Part of a small language model's weights: untied embeddings.
Each number is 128 + 24 x the weight over its row's rms, rounded and kept within 0 to 255. Layers, rows and columns count from 0. Numbers have three digits each. The size before them is the row's rms in percent of the matrix's.

# layer 6 MLP up, 256x96, rms 0.155, rows 33-126, columns 0-47
096:128091151149086144151141137125147131122155111112097170114114086141164154112126129086131131122129153101116100100135105127105120132098090132130109
100:115105128112126128100061126101143136100137103113105133158089105148114114150117110138149128128104129119148112141117142144115138085123132140130152
098:159127124114099111109125123127154120138118119120106139135154133106123125141113128167142107092133103142182127177102154162120106184146116167157127
109:102094098126143147125145117144105109108118145169110096138104096157146096134132156078134107162131084122124126128129103144137144120154143134100160
099:136145129064113140138093126141150123128131127100090175125094096113161091154131113139177152118127153126120118120142122172114134137152160117151167
095:122145132118147153100087156131090163156099156129118128157117094177073128152164133133104156154161129167110154101110113136120122143153135156133125
101:115121139155119115105067138130158135131097131136082161095184151150132129112077161124126128121105136170130113088076121123129137109132130155083107
113:164135125137150113108131132081140140099137136095095090132115120149128169085128123123107128077111105140143099134161160147142084151104113130097101
111:125115108120134144145105130134135155153100136101101122157099133133112142130207140077133104139127085131134110116129132141147109174131101091086112
113:135160124143167119114144120137146136102114108177133188150154164087131151149153144111164096137111144149118153112083152112135121127120154169161143
100:141179172136138118086147139150168146124156153111151135111128139128077139119166164118123113133078091146112143132121146126095115113127123139127123
097:163170138083084102109138127135110097117093128114113114122136149110186094136141135139105096104150152156150143126122121180151150133142128142136113
104:118136125134170120142119160118159122126136082143167145112140139128087154078142126120161124078153136155115114167095176114095161124144123140134091
094:112157112179123131165113114177120099107143163108124144121150148110146126112133152159147090145150127133155143118161134112153099149144114127120141
093:109085140156103138166136140146094100161135107094123096171124085116160152129102110119133125172120165154170144171123105168116078131129107113089090
093:097111129128147174166106143155151161086126096095151148123127105118138130100092168164101157059118140120156111136120137078109138107136090142118086
096:120149126105150162133097179087141128118127124081117117117135127149140122125101148128108155133088136124134087126147088142124135101130096088124144
102:113128112093147135120105185079149097126141124148137146106115133154158149118129161116133149126140120154142110131133141176097082120122155088132132
099:160133102131087133131097144152144121132150110143117142166080133174094148145092056130080118116142121192138167151170153140140134111080117103134122
112:099129164130135099173096174123124109144146103116144089099142094141103088134157137121107112118151104106128122080147078123144112099145083112139127
110:112127128115162103107087115132155150046145150141168138135109157157104155130103116124119112091097146133123130107132136117113144126125111143143140
099:069141126128122099136145148096130155139141141159119131125165180173135123140124108130101102130148147168103115161142091168122144145119112131136100
106:102125161108103148125123160106089089113143156114113110131132079081144139114117171186130085147125142161103136162140145092147108149147177110102092
105:136075149119150109157119169101169108155147093113082091094140133130121123096151130085117155135165124114136112141158156120126098075129123134108110
098:158146149140138130172053122156101145146106112151095140158138150132098104128149134155150147178105163164112120159104122109090112133119139127162106
101:145134142094107147133133137161109126111135111136122103122120164167107122124110156085122188102078106168083098125104113104115135150152126126136147
106:175108138193120145075117143143152112179111115135181131116098141144128139140119127101178092116099103131136158148159131097096120113120105082163100
093:109074175133114136156125072132145117125133125164152107132118127090146128183090114141122171145144151133174111124098104141161096173092090156118151
106:162133142115135134130130097172093108133094135155124121153130161170142104098142123096092133128101155120124144140094115135137119107121148130179094
100:115113071173175145080153101147104093120112123121141157125116179138115120143135179126152116123134151145078137130104141133158099099105130116134118
091:195124136107180129141100130178131151165118141099080093112101119184127109142126122138154151114129107109132151145122160105089185123091142149134126
102:082126083117152126129124141146171146123112138133116120083164122157076171143151144131145149122119075151150145106142127129184105081134158156111180
107:116078138154075156139142099143113146091140156116169122129130113144144141160170148135133107126068141098106149104153115137134146136116172162106130
104:148095108107130137155109113135153126124143090106140100159168138156101145082114110145132165145176134114142116140114094130123177100089125101139137
097:115137129111127111151108087153116105098167105083155099144106138125160117117160102141121130123126118124152154150139165115169144081114110095114108
100:130130141147170137135133149136092066117134153143103107148099131133169160153126128173130130153149122137132138145100145107119134191158164117122055
101:110127157103102091119113155164179106159088098179155101128140085127122126127096186126115106150114139164139150095114145128107123121110123127149125
102:197159100124152116156109154113153152114118148105104142156146176122116149097150108164113125147139119130092138148115122108115138119127134150075132
106:135134135101155151152132120104101162155112137152147125098106108144136144157130124106095169139122139169135145094112127153120144122135137120173155
105:135152094112080101128099113127138094130145119141157097165112148137146112105102104108150108106149105117136075139115124109121139081155116154135119
094:146119122181140087135122122123148148144147095119141148132116147113157108095102127184177120118139175114168125105106145114113123155112106123114074
097:095122144157123126090097107158133148085076138142095111143146122085156155071082113140108097118123124127165097123134147126110105092148116155134138
079:127134142127122113125132154098063118127144100149145142111181101087162176140110127100122138147107107114161153122139120102101075124100101095148124
104:111079086121136098110153130113130106140151098103182161141115075137101144113107135102124097129130173127126137173143117117106118150109129141158144
100:129127139164170136114122091150139092147128146118119115110137112170135130097116134105158186103126085100117113106158135104110140146179159144150149
105:131103111131157125127137096135138178154139106160127120117128163175123149168125088127156134143114156141164158166112136126144111137110107126193130
096:142120142169084113098119142118160188096089125121140097110159159125107147153125156137156123105131124136117183148123113058131136107140136125142113
104:086097139103130163128111124135159094112079098164123068151065149130120107117127127106144120114126156122110122118116148155124132129134141150162147
105:082147148147093122133134090150126136180093153103181159133158165119123137108160111125111124082123135154148150143067127146110111120105122091111146
103:142090144163139115143060128130139156096146168134129130101120115116107140101187128149103183114142119154122151119105101121142100170123108143122115
097:129130096147129128139133115121117105140123118145100107096093172139143150130119131173176139089139134131142088129147163164108138119146115180086142
087:136109146116150096104060096110155119134114118158130129107115130122123140116135111135140120089122098134124146116136155134101132116122077165098132
102:128139149133145125082118098127114156125080113128137119105145144116121194162140158153173116147113167073107099116108091147122174128149179097150157
099:154103150139120088155146077135120102094117163117134111170116095094164118111141096126108140140147100117158170167160134109130150179115098159143085
111:136152129121112121126158131157166118148162179146118123135152139147116146137135124129165085137167122157117173129142126136089158120154099138111129
103:095069136134132131156114155099107155105133150139132136123115124120098097086098123128117115148092189132135112129113172129138142155128136139163169
105:143156113139140114079134142131123098119105150143157118082111120143120119112137103153140109109083133115132124115176115182148131169137117106114117
102:097114118131127135129142104129100122104118193132166176089149122068135133143087123088129134131083124135181121117113165105152129105122114107115120
098:125120109143075156125076145108111124141110131096112094113142110179149110163104149143134105138124102133117158124115178159135101098069163096139132
103:122100146124134114124136136131103115129125141085111163149114125128160148095144157102137128146130136091106118135157080116127142162101167111111102
095:108155095128142101167102143119095112133140114158130140110099196131168111163121113118128135117107143116153142151195146136148144116103134128133145
097:119121104128124054125106108174123140086161091117155105132140145114167094174133146125104130143095177151142114168093165155130161120115113150122125
102:125148141119141098130131179166118117105157150135157101135179117117155137143163152169129098138150111157135128114122133098116145141127146099118103
094:159139133126105173166104107095161136141100139120105134127085126114135151142119089093162125166100123147128078096109121148136143103084180128165146
095:160109133093130141144098154147119114145128176142138133098148117159162135101128122106143152107158112121073152075152133152156101139131160134142126
101:121147085148115133117147100126163061111127102159164085122135125128131156116126109145127103094111116127136120136126128108132110102110144110144118
096:118104165142106150140158114082121148135143175139113155146090090102127104110098134123143125152110104119124179149091100114101123088170133138134094
099:107100147117134097122143094167068120094127118108121115106144131101142138158151124145123132111152101151111078147138159141106152147099120112093187
101:136101142143163107098173166137114092140122129114059163136112131136149189163128133090153120113087123156119111132138117150114130130147110116122171
093:098154129112161160138129151120114158134142124100116093134102123101148125099096103196183098136142121092137138106096109101088128188101137084140133
100:132124113210100129171134118082102091090091149129129163147132132128108114150178119136124102107151116124141121126169133151114150125122123171117126
095:146163100110170105152080130117180114120155117148170131131130075110101152117162123119111154126136147098139136103094116142127138110116119162088083
094:151131157085121141137097107130157117128138143088133136134133129139170126125146114133119162142164143080076066118099131139076122111156107103129105
095:185128140133179112104121109109149099142111170129150125104129147135113094122157121085104142102136122156120179124127121088143139136136174145147129
100:090123113152132140117111089107139133119135142090103087117148107132135153109168107192106119127145149157128100113121117146090185183114128151122144
111:141141057140117098181109150123117148134110102121109138133118130152105110143140131111152140100115141114120148091087159108110119134077111132117104
104:131108134152090141181143154165137156093121135152121141164141116096101167116128107102133127140146128120147085116107099117122165126147093146172102
093:155102116172156075143153113145167136148106179135105115142130090113134128145123115103133148117109086151122121137118085113114150133141108126151111
096:091122151134143120141085075126136085145125131081132129137141129149114092163115130108121136074152174142143125106101105140085107087140105127103160
116:161156053143132162134126149130160094131146121100127133078101157160142140127142132171133111152118113107140092161137120138129141126108179169105145
102:159119158118093131139142099101114118123142117110092112162154106140091139178098138135147095152179102099153105130140087127167150108146155113080122
092:131127119155138124120109137157117105157099163130139144138147146175137140137056150147138082086088134128144098123131133153136086095115137117152107
100:164145102134135139133140110144097142104141149114116099135154114154140076140136119107146110149088088124111126102147160146123115134115108077129134
100:118120094121128164118119110138138111105130132130130145111153116122078106174139122109111143099141087118087157135166102120123155148126156121100092
106:080144126137073120108120123132175105107143123135118136155110123124128114079092118124122146145118088112145108124126134121147110106106120155163136
107:139125147126128132111156157126144107130118125131092103063098109138131134149116117143137114145105129160109148151102142075126149136143108142128077
107:116123137098144106152103147124109130128158109146153132092140153155160102108136109126108127123125125177094133084122098122163182107154104164115154
104:124126137138111090109132147144119132135167170124139110142117104137104176140118141168113110147096120124175116143133058123130156155112134134130119
092:143112143129162118138154126104168107114176114110127147134132149137132109126140088100110123166131109169062083140130103149124150101139130091096144
093:135119106088145128133180112149123106091164148119116113143116115132116132147108111153127125116143144138099091125153114135162109175108123117084176
100:099084161136110100134104149129126122122108104146084099114080186154087133094127096120092129120153137138097103163134163118112175130130088155141124
101:124136114121122151140138120174155113146135158118144128135138146135121116132160143149081154144197116123134142115119141076126147143094119120104148
101:127145136143162121102139118106120108122121100126126155111107139141148120128123165153116176115140153142152099117094129128162138097118143141066099
106:160119094136117151147097104135132153120181126152112183132132130142037181108085153143144145139135158152138108098147115115150094137105132115104160
# layer 6 MLP down (transposed), 256x96, rms 0.15, rows 33-126, columns 0-47
107:122104167140120079162119158117109159094133171148095152103124122135113131099094127127111145063162133176079119134147113162096098100094151136132073
107:143118115109142097129093131133119178131148126140143092136109106168143119120137084142124150130111136179077091145125114129100117143135130154088164
099:089168091131116145132160128120097080116135113135127100125119123133126104114120117108100134122163111095105143086182114125072109090133164113112126
104:123111141077115182116122140090143130124128126152115147140140117093114136130164150134135116108113157125136137135070117135110097142113141127125102
096:095142121123123116132124128139070146116092106068122125075122127096166077177142121165105088124114145100137131126136154103170142166160135117118120
098:109123145128142122108098126111127147103149143129126130168107091130117111110155126146151088159192174124089143134126119108177067090142136114129137
104:151133106090117124167151151158129125157183147142113120154148141100144127088108123114141155110112081131130165165129177107106113124133122130151136
100:095160103141128122096132184196149158114156123135132182116096132127107109125131101083130124099098152100128163079152120138111126161140142111162124
103:143112114098072100144108129126076117143137130129189081142107099128120126164113158095151128110076097160140144114132126140112119137137120093125119
107:139127177129140145146156191128099164112117160165137145118166097095098128128123137161115127163186103167131135120180107134146119140153120130127131
098:109156094142104136110115129086119096130132104142149129097112095141158145149161119089148145114125123187109116123071126182096147129149145173140154
097:176126176159130105092090113151143161135141154103146150145141147114128147113163135089142147117128109081137077150106139079133121164178128120163142
098:134153135182185125131145104143159138141112129129114172164111144137156145142132107176146129100178145105140157156091130158125132086139093113134140
095:122158124120161128112134174146114096139127139082168182126122134148137142162124122103086090138087120154129155122140148130134085099125130087118157
094:158127076108149066101126139121131129116146168133149160152136131118115126154144133129135126095137122149122142114124102095128121199153182132124160
090:128152122132141126130128143081125111115146128142104147143106151146127119118134124108174107121083116126122134108114102153112097204141170154083159
104:168177126108105140109163113110092175110143143153143161089102094125099150086159139146118130125133091113106147171110099156140115138143125163158139
109:132098095128111149180125150152116146130160154120107101108112153138123132099150088148133158107168137136122155138154116108171173114141127134142158
106:118110141097141134134072108096094136126121142128107165153147110110121118121131169136146118106144140121146154109141082118091120133118145136167137
111:138109125157140092107137141185123141158094112138117171157149120139094138079150128149130137113120163127109118112148108116135149132117141198152119
103:131111100130152147141117152128122150184117088143160088117119148113177128114208092130155143160137160129134142129111118118140121123136161128135089
095:133099116088137133131060102143154138118128137128113134120157088097097138113127135121135186187135108147101119140137131094086139118138139124110152
098:118089126159126093144113182102104131128127161156140150137135167127103138119114128111136119180166156148177133138133110136123135123105148098122103
105:123145103095121140150124117136135088096141130132101084145143146140092133087115165086102104122113127112112144127148138147170105136183119122179104
099:145118097074122136136103167133141137129113162089136111098113163122154137144123127148103132108123158126107146136079139096118134146109149110114204
102:114113127116115129115130131136096123126159113117091120084137106139102079136132120158105164109166165129078123137163116128166116099121104128145113
103:132099158109106113085140123137115092133142086119151172101093085111086116104114111138141139138139128126123135113128158072086129128154141097118140
101:124123090122130144130138096106089110124133074161158141113116109192111108101138138151116104103106141101078143099117163114092158082150152096135128
104:145130131105144095165156120090150127099115129122075152144165128130169169115164119141103150111130143146114147139137103163118169129098136136187111
099:100175168072121181122155114098107121135124100103113097175154139109120130128135099123134146126139151091133099146132114123132156110122130114151164
099:083102095113089118098141136118114121077096130107188106113168147100097117158153135117104099133113129117127131141123117113112158119109118152122094
105:185149170103126120143074120142123095143144129105120123151115145133099110124074126114159125152130161121151091116163148114117149165169100094140107
107:171169121123136087162154171159114173122169153114152102163120114112156103140160118113145152166104154130163115128142111106113097157126143093158144
105:150179135139107124143114110158105136121142091168175123105104122083122063172117124137132163134133189125149162090131146109114114120152148133128132
100:122122190129134115130139171091143159092150082164133168148146124186133113105120110140103141133097125131072119090126102126140135129141145133115151
103:126113124102109147112138113092125102124097140119157130137156140155163096138123126133134127154077155141099066100116118116096159084145137122114088
099:110145133111159124120099110153133133125111149136141095128092092141087095116102118147155148141111099093129163123106143130160117125135103111099041
093:142108144096136181113081081154155139135104155167150149127087122128129127150152134146099099130115134163133135148171146106125111140095120110137095
106:149165078175127106159104123105106136110127121137173156133155104130178126135120176144190148146167151140136114107131114147109124100177126117098132
110:117120136115098148128158160114129130149115173131127107106115131088108116156189123076150127123156126145172175151175107130132114101132129118139108
093:084097115089147127132117141126084171099140115168105070100128099100132126103093118130127094123155104103138099123146135136172115145170133086152104
099:143091163190127166137111137165129130124131117089116163152130102124115172138135130103111144107148126139102107185097081159111166140132161118126139
081:132115125135102125116106099152093108107074164157151146139102140123159116146196099124135122152117147123095117138150146101151160114169101110118127
096:120116147099060110136093091127162123167102121133133150079124117140111139097088101134187154114109112138140134079146151144113162149138155153131141
096:118097127155118117107155157127132090121114119119185144127141146096101117142113162132115134130163148149134136199123090081113161125133132121135128
106:119113122123136169102139128105137157130123087113109106119123176148092100102099102136125143119161136108168118137141150127128138130156146141120118
097:118127114103140174156134126193158130144133163138130117132104178097154160151132134122107125158155114161131122128128142157104120145147161153078161
109:172132108131137124130168140141133098115169087157110169180137136127126129127081152107141167123107124120112164112129170151123102099136087169129098
097:133122138139154155083142137159149114163096150150169161115118068124104141135154136135064128117141127120143100114111147164128094111147102141147157
110:101144142152121106137108108145143156155130132179135128104124156162108140162151108169098145098150156109121141142103089097140125134116123146185123
100:121099143141138134083102131104137144152118119107107132145133112170143178129149150135151140119100191120156150129138157137127182117085127146098107
090:153151117174080162123115136129152139141119147092132149099097140113168103126126104114155146152116128116146083119115122160134127137158156143129114
101:110115131089170131085135150099116115119126140128136123130131123136099116124097166160118148167128109146099141121104130109105155176149126125112131
101:100149167134121109121184141135123152142116147115102183129109133110133081119136144101124147131124108145181124112142095099115088147136112130130116
111:173122090166164152166118134135126138174118132146155153122135173129116137129130069147117147180162088145164097178097137145121124104101113114093143
110:092121138104133135110125136151118129126110139092148121139136130119172146125105110084093155085083082141131142154109146097152135103112101077163141
105:132147113145163122135132152109114146113102111123099172132092115100154129101134125193115151165125130152114079125159120152178161120110099121138098
102:129151162127094132144123123138124148106170156117120129126152136143126139149111137143102107144180128111108138154117147157084108143110112132123176
098:157155094114150130125158161158131171110185110143116135162085113116113106159132113104147133122132091125120124113113079154134117168160140080166141
103:132133147087096132083129135077125119128140085130116160129141114105138146113143117140140060164110160152101102140124221126122102129133123112096123
096:096125122131132128141162134135083094137128172167149099134146072165139140096097104145102100162136091147115113092089077162094087099172150108133125
092:111157168139119123160129116125136116151106175123110107163145120114134142091114122125144142112163105120147092124184115094176146146183111115102110
097:121128102104127093086159153157153171127141139123142142121088145147167089102163136125128113132131102157079112118099126136141117097143148135116133
093:142107123111119116125161171111122158108159150149115085153135135129145155142107121136133127147141094146147140145099082121152157102114116119090109
094:118135156139127119135141067121143113126158108135153166141126160106129134100121093159142128089109131129153101124140134054157122106144053109114137
105:091163143117149164153096148120095122119109114125100129102105170105123146126139118083071132135139094132112140106118114098173092101161144150155136
102:106109127133155166127156162140127127119142113089124112126136193154129138114128100139104140111142141110126108103152124113174087135157119092142109
105:132123109141092116156153114137156139081141163134101131128172145124110193113097121138134147093125141129102103126100162149114162163111116143190105
096:068088129125091159097089140133141110133102104118134135135139155097133148131155115130100144130118117144113165154117119116167114146125160122109106
097:139151076132127145116110162101167120163138108123147152142158146105067158117086113103089127131131137162119158145128091129167114131128165117128112
100:167124154103156114136155119135149172146119129135112135093126088122119157131096164116115186119132162129140161134135143099128137172126094151120117
093:132117098151160124092089083122186143118162114079139165109133153146166112098113110107126127098088107116143121125091123125127090120119139101100094
093:151157114103142110151149122125138102133142105124172147149108105150095146123136128113128065105072130107114116141131142126118112123153139123157138
098:076126123141086150144166137133111143092157144106090136130143141136150143123125106154099130150156173107128143138102143158168117133113118098075104
095:117131150158148093097157086128099141164108147095161112115139147115167122164143132107121099136120072112158127111161116143125162118161116150143137
107:124088108149131105108097157154129115145108129127171171132137126108099127133136106169151147171174068130136149139140105117108156148072116129164140
106:096091144124168154099148161128111159106117151070112163111144148142105136119099124124085114151113126079153119103133111140107133104119143114137112
092:137157104126153118141112085134134094142139133117170101181130113134140134073124129123101078121167162144134144101095117109115111111163142106096173
092:125089076151084132134174137134092110148097117127120091120084146114078148105142129125136123123154164138100085135125099124155159115132111138159120
108:108148163128146123103139140099145122141158165113120128152165108103123139108131096149149161185162136116109162141139146134117119136100115077111089
100:134177088128107153103145140165070121126130135142142142150059173139159118100161133136108097129108127131158133141142104140139141136118110161177157
092:138138154107106123147099141136160122127158122175101092091142094136134105139190118138136085136122102130111132113150080104112166123141157168087131
104:172116107123114126180100146206119120113107134160094143139169163119095086114163089093135158119132107137103125152158135111142128141173121107105126
096:085127073168140139125145122123127098093158151141145164183138145125100142125096125128103115119133142107123144102103133121127103143122122098109157
100:094140119143134139073138121136116140124101084089136166106108097148134096124147158095129094110101127089113128101180140159124106140157150121081115
107:102122137132129071154158129126138125128145120158147129136140081093130109070160118133128115122166123116148108168141160080100173129106107143121127
107:124167133126129125132145096175130101175132105119131117119137101115127086137171117134133119151093132095154120116134099134133178094149102135125107
104:154158101123068108148121185088137139164151127118140140105123140172121156140132097129115112147178170109168145097094160141148122154157127131098120
096:143100057173103122116099119147117140158117186124095152102100137135096134129145172114120104135107147143151099147102112162140079126131106151112096
109:120088127133121106082108168155144097153104134138083134140136100148160133106110078144178129106110154151160095086145137148125114148133107096131096
098:141182144105140127120163054120121174141166117116118106102104096117138139134112130075111113115050127088149098176131136134140108148160134141131122
096:163160152067136116131178164115143127142112121190099089104161111121125119143156157111138094147116104113161091161131122138120103112150104138116125
100:124113154110136081126143121090152156117145118130109104156185132110139103140121136095079125167178138152090137110175114174120136143150129105159124
103:137104146166114113132170150114111132151122076133124113119136070147146081119078131111124112128177151099131105110141089115135113145142103151117086
# layer 6 MLP gate, 256x96, rms 0.148, rows 34-127, columns 0-47
101:112155104140132092120061101116098103119114085154138124136145138145084114170122097139101139154148119128182108127108149153093094068087136143126121
095:179175117169127133114131159130088139061120130100134159100141099137129116150172151118145112125088074124115139117125103164115136130155137160153091
108:171134123106134094111141129139152131142093105098118134102141155108123151119095134142124166158120149117110116141087142096150127067128162105134115
091:159149098161127141132112106133132161109131149114121134145121102106134109109159125112129085187122135136140146099128180198123109124153139158145136
098:119114132075107188100115150153101118147132120088136123122153114133127104106103102200118144132150141120149150125125106145117102169135096112148100
098:104118119104115081112098151120105172092095109133152164136174144113112152100152119123118131144123146091109084107095127165149127150113156132152138
110:134099158159128163159139135152139090129122124165140150119100098122112090168150074116116143153159160133122119140124109159128151118166126165132127
110:120131097171119111175083111152114107109149120109104166091146118157133131108158108130098171167136147128167111180124134105149152098127164104110118
112:114154102132101123195136115164133147116156123162131185127142100114127164118162111141101165101140095119111180121137130136114140120114094144122095
099:127171116129114122100135112166156136103165137118111116133164177125117126181128120133087153143163163118157131110168116141135140150157155127162132
096:149154119134145125109115151097120124132180156116067110155123157148145153147149111132139134133143104122120120122114120174132121119145063110094142
113:125180139173110093126151118106158095133151103166079144144130110118109182132103125140142077158141113118114124131143145156095111156127119185079151
096:147126185150091118132116083154141141137143154132082156127163128139095085168161112143154146107186127147135079092123089153119088122127142114142128
089:143084137159143113157099114088134135140118095110144163163117143160120132088152133120117093136122134147158122105155144136133129098146113078100110
093:121091148142169156130125153156142157108156143093101135116098126130101155134130151086100165130165154145118132067099127138119116158109126126106137
105:163118159127123114084152123155130119119106121097135154088163109113087185138151146136114132103133149096110113108128079153134198119136145140148118
092:152118121110094166059128113124138121125133117096143144136122109155169093095160137143129150147116112115140114139109118146128117101098142103096132
095:129190106157122118085106172111138123116162107127095119145107110156172136117108081113123133129110154133130152134163135149134139121132124082104125
111:142111169133175141144132128111132157106163118159090124132151142128125179142171090118111134106141131149122169145104144108130130118126144123109086
099:128134129073110142119086128086117094108096109138136149128112095144152147134129133141131146100132104118116201131103130119124136111196092140146103
098:131130133137151125109094137138112145176140140150124110164141097104142115112115163126089154183166109090118091123135193157120100142146104106107173
116:100175102182120121129097103126131095135156110098122157117107150147146124125161135112160154125127105122154094077092151114105137092127117133115148
103:152118132079107135165137132144135133131115135090120131115153121129160107101077090165099168181127116123126079123115113114153086124129091153085114
108:088147134134133105100144149140109107082152154188147149153141107148086106155149153084107117172166144119116120133147169131144110129110117134142085
098:103113142124157124133121137117135151122142072104119149133083159129110123109146115135179157064170155088111136102120160132149151110106141157152162
106:082154130114133126112078083120177105104129141154094123125183150149134109132142084146151107142133147126107142103167101141152141123170138101188100
095:123097149116123129097107159108121045156157112129100127126156094152133135084096144153112116138097159133125156144128095118111116138125113168096115
099:099160165096121109152143132130119159131141124132117111086146089125125070168144106131114092176162158110116162140114143076120145109117110150117118
094:132115084131100145117098117134131096164108162166143164142132155124143101117167094117129105137101084141130120156123131140121140161131178144123097
085:079145147124103120131069148116168155107081177136135141122141103087105107108118181133141140176125123141105138068145089171128112136151149119149172
100:127102098156143084097148137070110133169113102165121119142163111130119125101168105111111166104134104088101150138125139127114108130127131171106088
098:108142122099115171109115151175122147146157111101076147117127114173154114135113135160120090122138121121122120161122120113094133126089152142081133
102:125084115128121173138149168102060126114128109103131133117109103152133146122147150168144156134125170144164156121112097149099119102128133132131185
099:111129127117117109159123083129131109085111114129089108104146135122118126094150103155094145120153119147154130111137114081192121179156111148163166
101:150153144169154130113119145125128114132140122120091156126150105140130132084154105160083137127123121153142127121150180135117114124171127094118107
106:170124145154094132112142120113084103092142129135157152129167145157130101134192100121108114106110178108122118142103095111109144141135130109135122
097:135112154109105112144090156110124164112160141128119151102170119116094123117114095137101173147139136127133118133112151127142123097094116112137110
102:137133127161137128150109175147130154095116097099145162093122140128169141092145136148129123113135098113140105140145106147131176090147129144119118
107:145122126143156113067108156124116083142107114138108126116154102165152106129134163141103119160123128097126145136103105144137123128139152092132074
097:111122109116118132128130120086154130129127095121133139135114095162122143119157120095116149154118139089125078099137128095170062145126100108108143
108:134083114133128157114118138117097136124114123165130144138151184156157145128122152173092117120124081125114103143161097126099165136125139143117158
087:134109136129129149115133118104119125159127093152156094121135173151130133064133114133088164147137130118112153146097117130136094117141114078165145
103:116099157096101114160153162101133146106129115125110127093148086120118118100135103129132164136180118154068136133141087106097161151173104149137111
102:101119127153139068154113132128169138154093170143095109122114130141120123146120123102105155134163125102141094078187170136155106103156150162107101
100:142160143141098132131101174108133111118096161143092114086125167089118160124124081112131149127101116124129113116145115143119139093086125109084152
098:116078108163123119122124125126131097120132186106108132158153094130181106115129113137095115100130084145149100102125157135113106107132164158132152
093:145101114152112113135112121135110134104126134125122145133115134167125101155125111130108133146163076136154101103120080105151182109156123120153113
102:130128100121144103167124108096138097069144127134179117153141102115134141153116112140127163133103169060089151120083116166152145137145082123095124
093:133116096133157141143099160168129130100137159110141128159134153100141124098156111178078133138167117146113118148111074117158094151088127106154130
096:116136136145113166081152119143098144175119149142079165168106147155083133118081125125076112151144158110119111138109118139143095084119134108087165
094:097128134139122135142093092138133084122145096163112133190146101139144126146140140127117136113144154118117140141121155098084144107106105121106118
103:158131104115117094115125128141133146141139113135078180120146117189174086119122107194148141123132135157156134146107122167157133163141145126120149
098:103116138114131124145134162127118142096078123142121173134150132141117120157103120120115136138100140107135123146136149075089116126126145147104131
099:152130116141155134110116096131127158083149130133085184174103154169116127108126112159096115149160125118152129118142168139145073171098084150113109
099:128116147100165163071130118137113100116082092106103115145145152144124103141101148156090129147123102114123117133098127153139123149147122081133102
102:143126122140128126108131140122112113156126132122092163117144144128138134125096082095108136073140156098121100139090138141154144151174086172132138
107:155139129121155140162146148140111070149144158152120160104121157148163139116112126153155122142118135102100102140090071121144131101148149136117087
091:132139119153127138099145159104132114137161110127117145130151091080147119134184099100114119133130108107113126090118114171118064148127147128143143
097:137137084160122153149097140116096103138128182115106137134154152133136153140149087159140136118144122105192145116158105112141151125114143154091132
102:098095161127120119122166149096115107117098108153110122105142143125103082115105114175104146125085129122125147139152118107143114137114085131108157
099:148112146123140142082124130147127121095108107170139177132100141131068107079125134146109140091145144122132154078143141159099112142167125105105123
103:129155087150156118138133134133152152123153110149095170138128134149116095138180130142124151181115146094167096142162151080129095146104142155115168
095:152124138173170146122123162131122138135155172149127093164095122134070120131138159140078127136155120125108098116135108104196112136128128119109110
092:110127126101136134103078102139142129115130128158118115139140097162074115120139157089179165159090092130106106125084107170135136105144126106145124
102:146143156133133138122124146144162109137149136081097142150182170184116125125162121169135125165107144109147140154157157131126145115093100084086112
101:152156090180091122104161100103157108154120120127107167118119108145139106125125111122167127104130161117121139114102155153081104104151119133106153
109:125152108133168139086159104182126145134163129164123156116098137138093120125139152104144165158140109134126148135134134132137135132139141110166130
097:124136086129125170138130140092084108110146115111118121111159139107161093085119115145119153149129086110138120114146136142111154102129153092128103
096:135176139121131142111102156105150114140111132142105146142158112155100117113101132130116143136080134145156180131107076156106124149168152123130155
105:160128175148152171130120094137097173146068108135127145120109154093101099111145099117130153153107136151163155143120113119138122129162093119122111
091:077147118160093120124107132117114118130118155142120129148134134146139126098096133136113150112117115092116121132077157142155124124124122118105141
099:066162117122119121117082155100114109134113128123129143159158141141131110105121156120101168130169076114151141111114122101113148108115074141140143
085:112141106110146095119118110100154126129112107144160133125123141126105107145130118065129122120101085130126148143097105139080106106206148105138120
100:090126104166138113131111122125152099116124129129146099138091144171157147090142135145129103118136140122157123124146157151148125147132163145163131
099:138104158171143148150086116107136175135113136151155161153152140159093095150142108123115142129128129095163121106091129131156159147130121157121126
108:124114136137153157140146140126147121127072136156152125100154105132113112135118125106098145162160147129061159101104131110092132097095160195107103
090:142113102196162141124169147173128138115157108155143128150117138151116117144172130136142118115158128113152150183132101102113122191084152115136145
091:093112133101109091097133142112108136165111107150139126134099091119106146146120128149075098141136137128161137137161110156091144137110141130108145
113:143108141107134130132116142147127133086158153125095162147109088135145118126156155178133144153159135105082118122140097131157120152055107107113127
106:173189147156101104138120142119100121136127094177098149142116153124150127128162143116111137129170127084098073147142107154105136112114108136108107
092:138119124106100091113108169124147092147120087129103135079132167131090117137138121154126135139126128127112145123111160109139133180169095159157153
103:124122088165161117173140109154115146093109131147126142123121142114176136133125125110129123139125131101140103140142114133129139091117132129108128
092:117116114142138135099145150140086120129141121128067116125170152138150104180159110135128149164166133129133126134104105091146097133129122091133155
102:126139137098117098111153093114145118126124146112120170140143056131131091152107055123149151143137118134158143098136143141122134107130138076136117
106:106101125109139154150151122119059138095141151124088133122121126104117131072129118137137162092163122123154107176166100139093138107070152142136123
107:166093160158070149107169106140083093126135166130102163151137110128129066122111108185095132106090141098137155128101153121149135139117129119083129
108:116105139136095158128108122146106151087155129136108136120120148125084105108143113150088121126128143110146105086100124122132156137109127081123093
092:140133125155136129123146131137140188116153142148144142127145138138149104143130129154123095138099075112137112070109143144131107158156085109110138
089:167107109103172140144141080125134123102164146171095115123086144128151116128122085111128149135162116081101142169127143149147125141116152088130151
101:086153097115120146125149096078131088143148091166121104147136116169119095112126087146141145099192139128128131131124107150127130139095100136136129
104:094153153151174091117097104143102152100148105167070129158083110123140099116159090152149154168092131154118081109122164123142129136161152151127153
106:088152134101098094179104126130139148160140151159071143129095127131157105155108097109129140144164140128115152148147139155126127125092166089162135
100:136105102140137137122122094108078123143171156132155154168110111180089184127141137133085116121115164105146137115116150114134091114129129114105149
095:163167097079154138144165153145110142131154141200129125114124136157101119137115113125111136108154094137179110125126088093127117110089138135143114